{
  "n_head": 10,
  "n_kv_head": 10,
  "head_dim": 64,
  "d_mlp": 1792,
  "activation": "tanh_gelu",
  "positions": "rope",
  "qk_norm": false,
  "attn_scale": 0.125,
  "init_std_o": 0.0,
  "init_std_up": 0.0231,
  "init_std_down": 0.0,
  "optimizer": "muon_variant",
  "beta1": 0.95,
  "decay_fraction": 0.558,
  "batch_tokens": 131072
}
Each number is 200 + 40 x the weight over its row's rms, rounded and kept within 0 to 999. Layers, rows and columns count from 0. The size before them is the row's rms in percent of the matrix's.

# layer 3 attention query, 640x448, rms 0.0511, rows 337-365, columns 336-447
103,101,262,262,269,277,139,308,179,257,175,176,182,220,149,254,169,214,217,145,161,172,171,239,227,256,172,229,220,181,162,229,153,200,222,209,207,182,189,216,192,188,200,183,182,164,213,178,208,241,149,153,221,185,197,157,182,204,236,283,150,123,267,185,279,194,216,187,174,195,159,197,185,200,212,237,197,217,334,140,256,206,219,222,201,249,128,168,182,231,216,198,273,201,147,202,179,189,212,180,298,106,102,160,225,170,230,165,224,173,216,149,170
094,166,252,219,249,188,178,240,145,206,219,212,123,250,128,234,182,206,146,187,172,279,215,159,210,181,190,242,214,269,193,243,195,242,167,178,236,136,122,127,168,215,264,148,234,244,177,237,250,162,177,130,238,278,164,171,248,217,163,228,244,131,168,118,215,235,208,111,146,199,185,184,221,248,247,232,257,157,193,171,295,156,196,193,179,204,165,249,254,248,237,193,234,175,248,166,161,235,223,200,260,210,195,259,217,222,236,147,187,211,248,158,205
092,220,233,194,205,181,212,219,223,207,260,224,212,160,165,220,192,185,225,249,198,207,187,208,176,220,186,203,154,241,129,260,252,112,165,156,202,232,285,181,261,173,161,174,180,260,163,111,173,211,148,243,244,244,130,235,179,140,117,171,198,115,150,216,207,197,173,267,233,190,181,185,259,180,280,231,196,198,243,126,198,175,191,230,214,229,229,199,221,185,226,213,207,251,205,217,209,173,168,202,223,236,189,162,261,215,205,195,194,171,223,211,179
109,222,176,175,205,196,182,175,269,249,183,181,192,217,287,220,171,169,230,218,168,140,235,256,239,237,203,220,205,183,140,227,231,201,179,182,274,138,185,167,183,226,186,156,284,138,200,132,203,273,224,229,142,198,155,108,238,242,233,268,200,188,140,247,209,216,226,191,179,187,224,164,237,154,165,144,134,197,176,240,212,243,173,227,267,269,222,178,171,197,228,230,226,146,182,216,168,129,222,143,235,192,249,246,227,242,132,158,232,184,154,127,217
111,220,187,268,267,178,173,235,96,215,204,239,145,187,172,165,245,196,146,192,227,213,142,237,229,161,211,233,203,200,300,117,261,220,226,234,214,178,232,210,171,296,201,253,215,169,142,141,149,235,249,152,198,179,222,187,227,175,194,257,259,153,174,159,216,201,180,201,115,206,168,228,191,239,184,217,229,125,193,230,210,263,147,270,163,185,183,180,299,228,186,201,235,182,237,157,203,199,221,100,206,214,156,215,193,184,208,218,160,103,157,168,201
110,158,235,177,212,227,157,227,214,183,172,220,190,156,292,147,249,209,278,258,207,240,207,209,234,150,210,248,224,247,189,186,250,159,236,172,193,159,206,182,221,221,213,242,174,221,234,126,159,154,178,191,204,157,181,191,182,164,183,262,228,222,256,136,231,173,172,203,234,150,228,239,149,163,172,211,209,233,114,242,218,199,235,139,232,166,193,188,210,189,168,231,226,150,137,205,240,207,280,149,218,215,95,263,259,168,214,222,205,162,164,194,192
114,189,132,219,245,155,268,100,181,187,216,221,221,217,219,164,207,161,166,230,179,99,187,94,227,158,198,220,255,109,184,185,207,279,252,241,221,185,189,130,245,212,168,169,199,212,181,234,182,197,179,160,229,257,199,149,151,177,144,182,167,151,236,209,261,222,186,216,172,122,208,255,225,228,278,257,212,223,144,201,144,248,128,198,140,143,262,158,222,171,253,204,180,234,239,238,182,233,210,200,304,226,214,146,188,258,168,271,227,169,183,224,156
115,147,265,152,201,194,294,208,119,139,202,167,175,128,186,242,263,210,204,234,209,211,272,237,262,218,181,263,243,260,268,174,136,141,198,187,181,209,245,219,238,193,141,202,189,181,182,210,204,175,210,147,243,192,138,238,197,205,152,218,194,194,183,193,283,129,182,147,192,117,214,188,203,165,185,274,237,157,294,247,194,126,354,217,282,231,231,147,172,238,192,173,170,137,194,162,214,244,188,254,227,171,157,233,217,227,206,180,254,152,224,276,167
109,278,243,177,175,158,282,208,191,222,137,180,298,197,327,184,208,244,169,231,198,194,198,190,205,218,197,193,170,186,208,192,245,156,221,166,150,163,207,289,178,155,179,261,248,213,274,193,257,155,219,266,244,247,243,152,162,182,178,255,229,198,184,138,207,146,133,189,202,176,170,172,192,233,198,222,184,161,194,157,189,131,244,196,185,194,200,194,256,173,197,205,232,213,196,136,224,271,193,129,213,248,192,156,169,246,118,192,263,213,243,273,187
114,251,151,199,230,212,177,191,171,303,204,197,247,194,189,195,219,204,217,271,144,185,186,232,270,243,249,210,97,233,190,212,325,233,175,194,197,177,212,253,186,162,250,212,213,264,184,222,187,163,204,272,158,136,143,259,217,141,258,215,191,239,217,176,197,194,178,248,214,179,218,225,217,163,179,162,188,298,216,256,225,199,230,229,197,174,224,225,168,178,192,158,212,194,212,139,224,247,215,259,176,194,202,87,146,115,181,133,218,242,235,240,233
110,209,188,200,193,272,237,170,134,189,192,220,190,170,205,220,199,152,246,130,191,218,215,209,201,194,162,258,229,132,235,230,199,129,135,201,140,157,183,219,175,179,223,217,230,191,187,246,250,218,274,250,153,141,204,167,148,217,185,188,210,230,154,170,201,158,109,199,126,117,266,175,151,209,220,255,180,232,221,169,272,315,161,258,230,226,183,177,152,137,200,168,162,185,195,141,193,180,229,178,198,247,229,172,142,325,168,195,281,195,139,243,187
108,227,263,169,191,273,163,251,275,152,186,156,155,175,174,242,195,174,235,227,193,212,214,205,172,191,223,181,206,227,225,198,237,124,268,152,161,197,181,162,232,225,198,144,198,151,141,214,214,152,262,126,209,269,190,209,224,225,227,204,218,206,250,157,263,198,141,171,154,238,182,215,255,177,212,176,123,157,163,210,201,244,219,210,233,246,163,244,247,206,142,179,214,209,129,175,230,242,236,177,218,106,220,102,241,203,173,188,221,198,212,154,187
109,241,187,184,180,159,192,146,173,270,177,204,213,154,204,188,184,195,250,215,183,207,161,167,260,231,221,233,163,191,246,148,190,276,227,172,173,144,226,181,166,294,171,162,237,169,122,306,203,228,192,223,197,147,222,153,279,199,169,256,268,161,256,156,167,178,235,165,265,197,181,68,140,196,265,173,197,249,198,213,137,232,183,241,245,166,136,172,195,203,151,186,266,212,236,223,183,126,249,210,229,198,212,212,254,174,156,131,202,172,276,240,260
110,159,238,219,185,250,289,139,308,170,171,232,232,155,225,178,204,201,238,180,243,210,274,171,203,197,131,224,142,211,257,222,194,156,156,238,211,236,164,187,213,228,204,124,211,216,243,147,221,293,202,185,199,197,86,210,249,280,195,197,239,268,205,208,187,203,218,176,227,165,167,146,170,231,252,159,194,157,139,158,218,199,148,209,259,177,245,200,209,196,156,185,223,212,236,119,199,181,206,162,230,240,228,165,169,204,152,198,207,152,225,158,187
113,214,169,275,168,243,202,158,173,195,188,149,199,178,154,214,183,213,142,227,229,262,181,202,184,132,181,207,181,152,221,216,139,207,149,133,214,102,216,212,212,263,193,222,175,127,220,220,311,180,208,180,201,245,215,130,126,193,213,189,279,218,170,104,146,262,216,203,241,184,239,211,184,171,239,212,211,225,238,208,244,196,203,106,161,275,308,255,259,179,277,150,206,213,212,173,161,155,174,216,223,155,142,157,174,160,259,199,218,256,233,192,226
114,252,202,184,139,159,139,258,250,225,169,169,224,215,202,184,193,216,202,235,147,196,181,222,212,132,166,193,228,232,268,161,195,181,221,198,174,169,135,182,183,231,252,275,196,167,201,268,243,127,223,237,202,152,244,253,210,254,150,216,121,191,214,198,290,227,180,217,218,230,201,181,199,216,165,140,235,203,232,186,233,217,152,197,224,187,155,228,246,207,221,199,135,271,215,86,220,229,177,184,171,156,183,221,194,215,201,312,179,152,209,203,189
115,109,244,218,205,175,212,119,206,155,231,121,135,175,208,229,172,189,207,172,176,200,191,202,208,252,178,286,221,166,239,173,197,215,218,178,212,235,195,129,263,189,229,249,176,253,183,183,195,210,123,259,200,255,252,252,117,214,198,222,232,220,143,273,143,107,238,174,153,264,193,163,290,189,255,174,107,179,195,204,182,241,151,189,196,284,217,272,187,202,206,212,184,194,169,228,208,196,157,182,225,196,217,186,230,203,219,188,203,161,225,172,255
114,221,202,314,241,227,177,217,284,298,247,265,210,161,167,233,143,264,181,163,213,178,254,187,208,239,169,180,209,210,154,158,129,234,119,248,222,147,230,218,210,160,216,179,163,177,231,163,201,179,166,192,271,141,217,176,216,160,231,197,169,227,213,164,123,149,207,114,256,162,208,192,273,184,211,243,187,162,168,245,243,252,210,218,236,193,205,208,195,224,241,225,200,226,143,193,193,166,262,210,136,256,223,228,253,242,302,121,227,131,199,270,189
117,170,235,250,267,187,241,199,149,219,195,204,238,149,122,187,225,267,258,266,213,174,206,181,121,167,225,235,213,156,219,220,187,227,269,208,178,139,191,218,203,204,196,154,191,243,197,230,94,209,261,243,238,263,208,202,252,216,213,197,222,163,137,169,247,174,244,235,217,211,127,188,198,173,164,187,200,205,182,212,272,93,174,211,196,210,194,152,106,240,226,104,161,194,231,147,103,227,196,116,247,203,194,245,208,250,186,228,243,258,242,195,107
112,162,131,165,249,211,154,220,118,185,245,151,294,218,172,195,248,211,252,208,184,223,194,159,186,187,241,161,231,202,251,206,233,178,183,283,175,224,198,157,230,187,220,167,130,239,172,215,217,313,138,303,206,239,249,191,121,241,167,245,203,121,201,292,210,251,197,163,223,204,199,179,235,146,212,200,234,221,169,217,246,211,239,217,121,233,252,196,159,184,173,152,188,223,246,198,176,253,241,169,174,157,248,225,225,215,186,177,185,150,189,193,260
118,203,222,205,171,257,214,181,206,260,164,227,163,223,169,175,181,150,173,241,200,181,268,171,198,110,189,151,211,245,172,146,191,197,114,179,127,243,199,182,160,291,184,208,167,206,188,218,198,197,155,244,200,191,193,95,126,230,218,163,242,209,237,192,168,221,232,186,185,239,220,179,206,162,162,231,179,231,250,149,233,245,206,184,125,141,187,148,183,200,136,252,272,121,226,261,174,212,199,257,160,156,169,209,172,205,160,132,310,251,159,191,286
112,211,175,227,196,210,240,207,151,227,203,213,156,246,164,221,162,167,287,242,185,215,254,180,150,215,162,175,257,181,232,194,141,237,219,198,197,120,287,140,198,220,169,300,222,183,186,165,143,233,221,213,156,250,228,205,239,186,224,154,239,132,260,229,162,261,226,150,209,198,250,275,228,163,155,196,146,164,172,227,194,187,166,204,172,136,194,237,183,184,239,201,195,116,189,175,217,225,248,206,159,204,197,197,202,217,302,184,163,225,221,222,145
116,242,207,199,153,174,187,150,190,239,200,149,275,134,135,156,198,267,145,194,213,204,125,213,138,162,214,215,198,199,164,291,200,217,216,253,124,164,185,278,190,159,215,191,194,216,125,186,166,276,244,225,181,193,149,216,203,233,171,220,203,199,230,163,158,160,185,243,219,211,207,220,273,203,194,179,153,190,203,236,215,235,183,249,227,197,190,201,130,224,224,227,205,196,125,139,236,142,278,223,234,184,222,233,221,246,228,233,240,184,180,175,242
113,199,215,151,144,233,237,198,190,215,185,165,176,170,202,129,208,155,143,192,227,254,222,213,218,186,214,194,229,145,221,164,154,157,280,221,190,275,183,290,206,160,177,266,189,211,160,239,148,310,179,235,242,197,71,218,194,282,209,197,184,181,199,178,161,193,240,239,141,198,250,230,212,142,211,216,217,219,177,210,222,122,256,193,312,207,276,250,182,166,113,276,207,170,269,181,160,158,263,219,163,182,227,218,218,176,275,235,148,156,163,152,153
114,252,221,175,221,228,281,218,167,236,200,186,183,185,190,163,178,194,186,221,215,166,261,219,177,209,192,129,204,280,243,212,168,145,193,195,195,227,180,218,271,183,242,246,280,205,247,136,163,200,254,190,162,190,146,158,160,168,200,248,267,256,116,218,205,213,186,208,197,205,223,226,236,149,267,161,131,181,307,196,227,225,207,171,135,242,217,176,223,181,175,241,240,274,233,247,221,238,186,190,181,205,201,258,183,224,182,210,217,284,144,197,161
110,206,191,218,233,81,168,153,244,227,207,225,231,160,161,150,201,212,216,151,189,213,208,207,273,148,172,277,274,191,167,98,137,231,258,200,221,184,205,170,157,194,163,180,228,213,287,233,154,207,188,157,214,193,200,179,177,201,221,195,231,253,175,237,215,179,179,168,199,200,253,224,199,172,259,208,246,186,252,270,102,263,189,189,243,184,200,129,217,187,181,182,225,149,180,164,213,182,199,204,201,126,210,235,218,207,220,204,224,279,127,190,182
111,224,210,147,257,240,236,238,192,225,205,163,166,184,206,214,277,169,174,219,179,261,252,188,150,142,237,113,220,205,293,235,142,140,254,162,159,160,163,195,157,221,131,255,162,226,260,81,280,221,273,127,171,244,194,178,243,175,198,218,212,210,125,209,199,241,130,203,187,168,184,180,258,201,165,220,290,221,196,258,191,236,166,190,214,216,229,226,167,273,160,237,132,159,191,194,230,180,281,206,204,240,204,172,229,172,168,169,140,213,194,225,267
112,166,180,182,136,194,147,143,176,156,199,214,210,229,188,253,215,232,205,212,175,235,201,256,232,235,218,235,232,188,259,288,207,179,165,256,225,153,233,214,113,168,209,217,199,167,259,148,177,209,213,188,272,221,249,177,206,234,171,194,140,176,268,221,211,159,217,163,236,208,143,234,211,149,251,206,215,202,197,113,179,152,261,235,229,133,288,163,212,132,216,217,250,100,186,187,208,195,213,149,201,166,225,236,172,267,225,238,126,190,256,155,188
107,169,185,212,171,164,238,235,223,197,230,197,238,218,201,207,206,224,208,203,198,147,257,209,168,178,151,173,217,220,215,193,228,176,219,218,274,120,155,148,178,242,211,211,236,252,243,254,203,245,206,219,199,265,244,235,157,222,197,245,155,154,211,141,197,193,197,201,173,159,219,222,201,175,191,302,230,280,177,291,216,200,245,163,211,208,113,175,168,222,132,228,100,160,154,252,230,144,140,179,192,207,137,206,244,147,128,228,128,264,219,210,160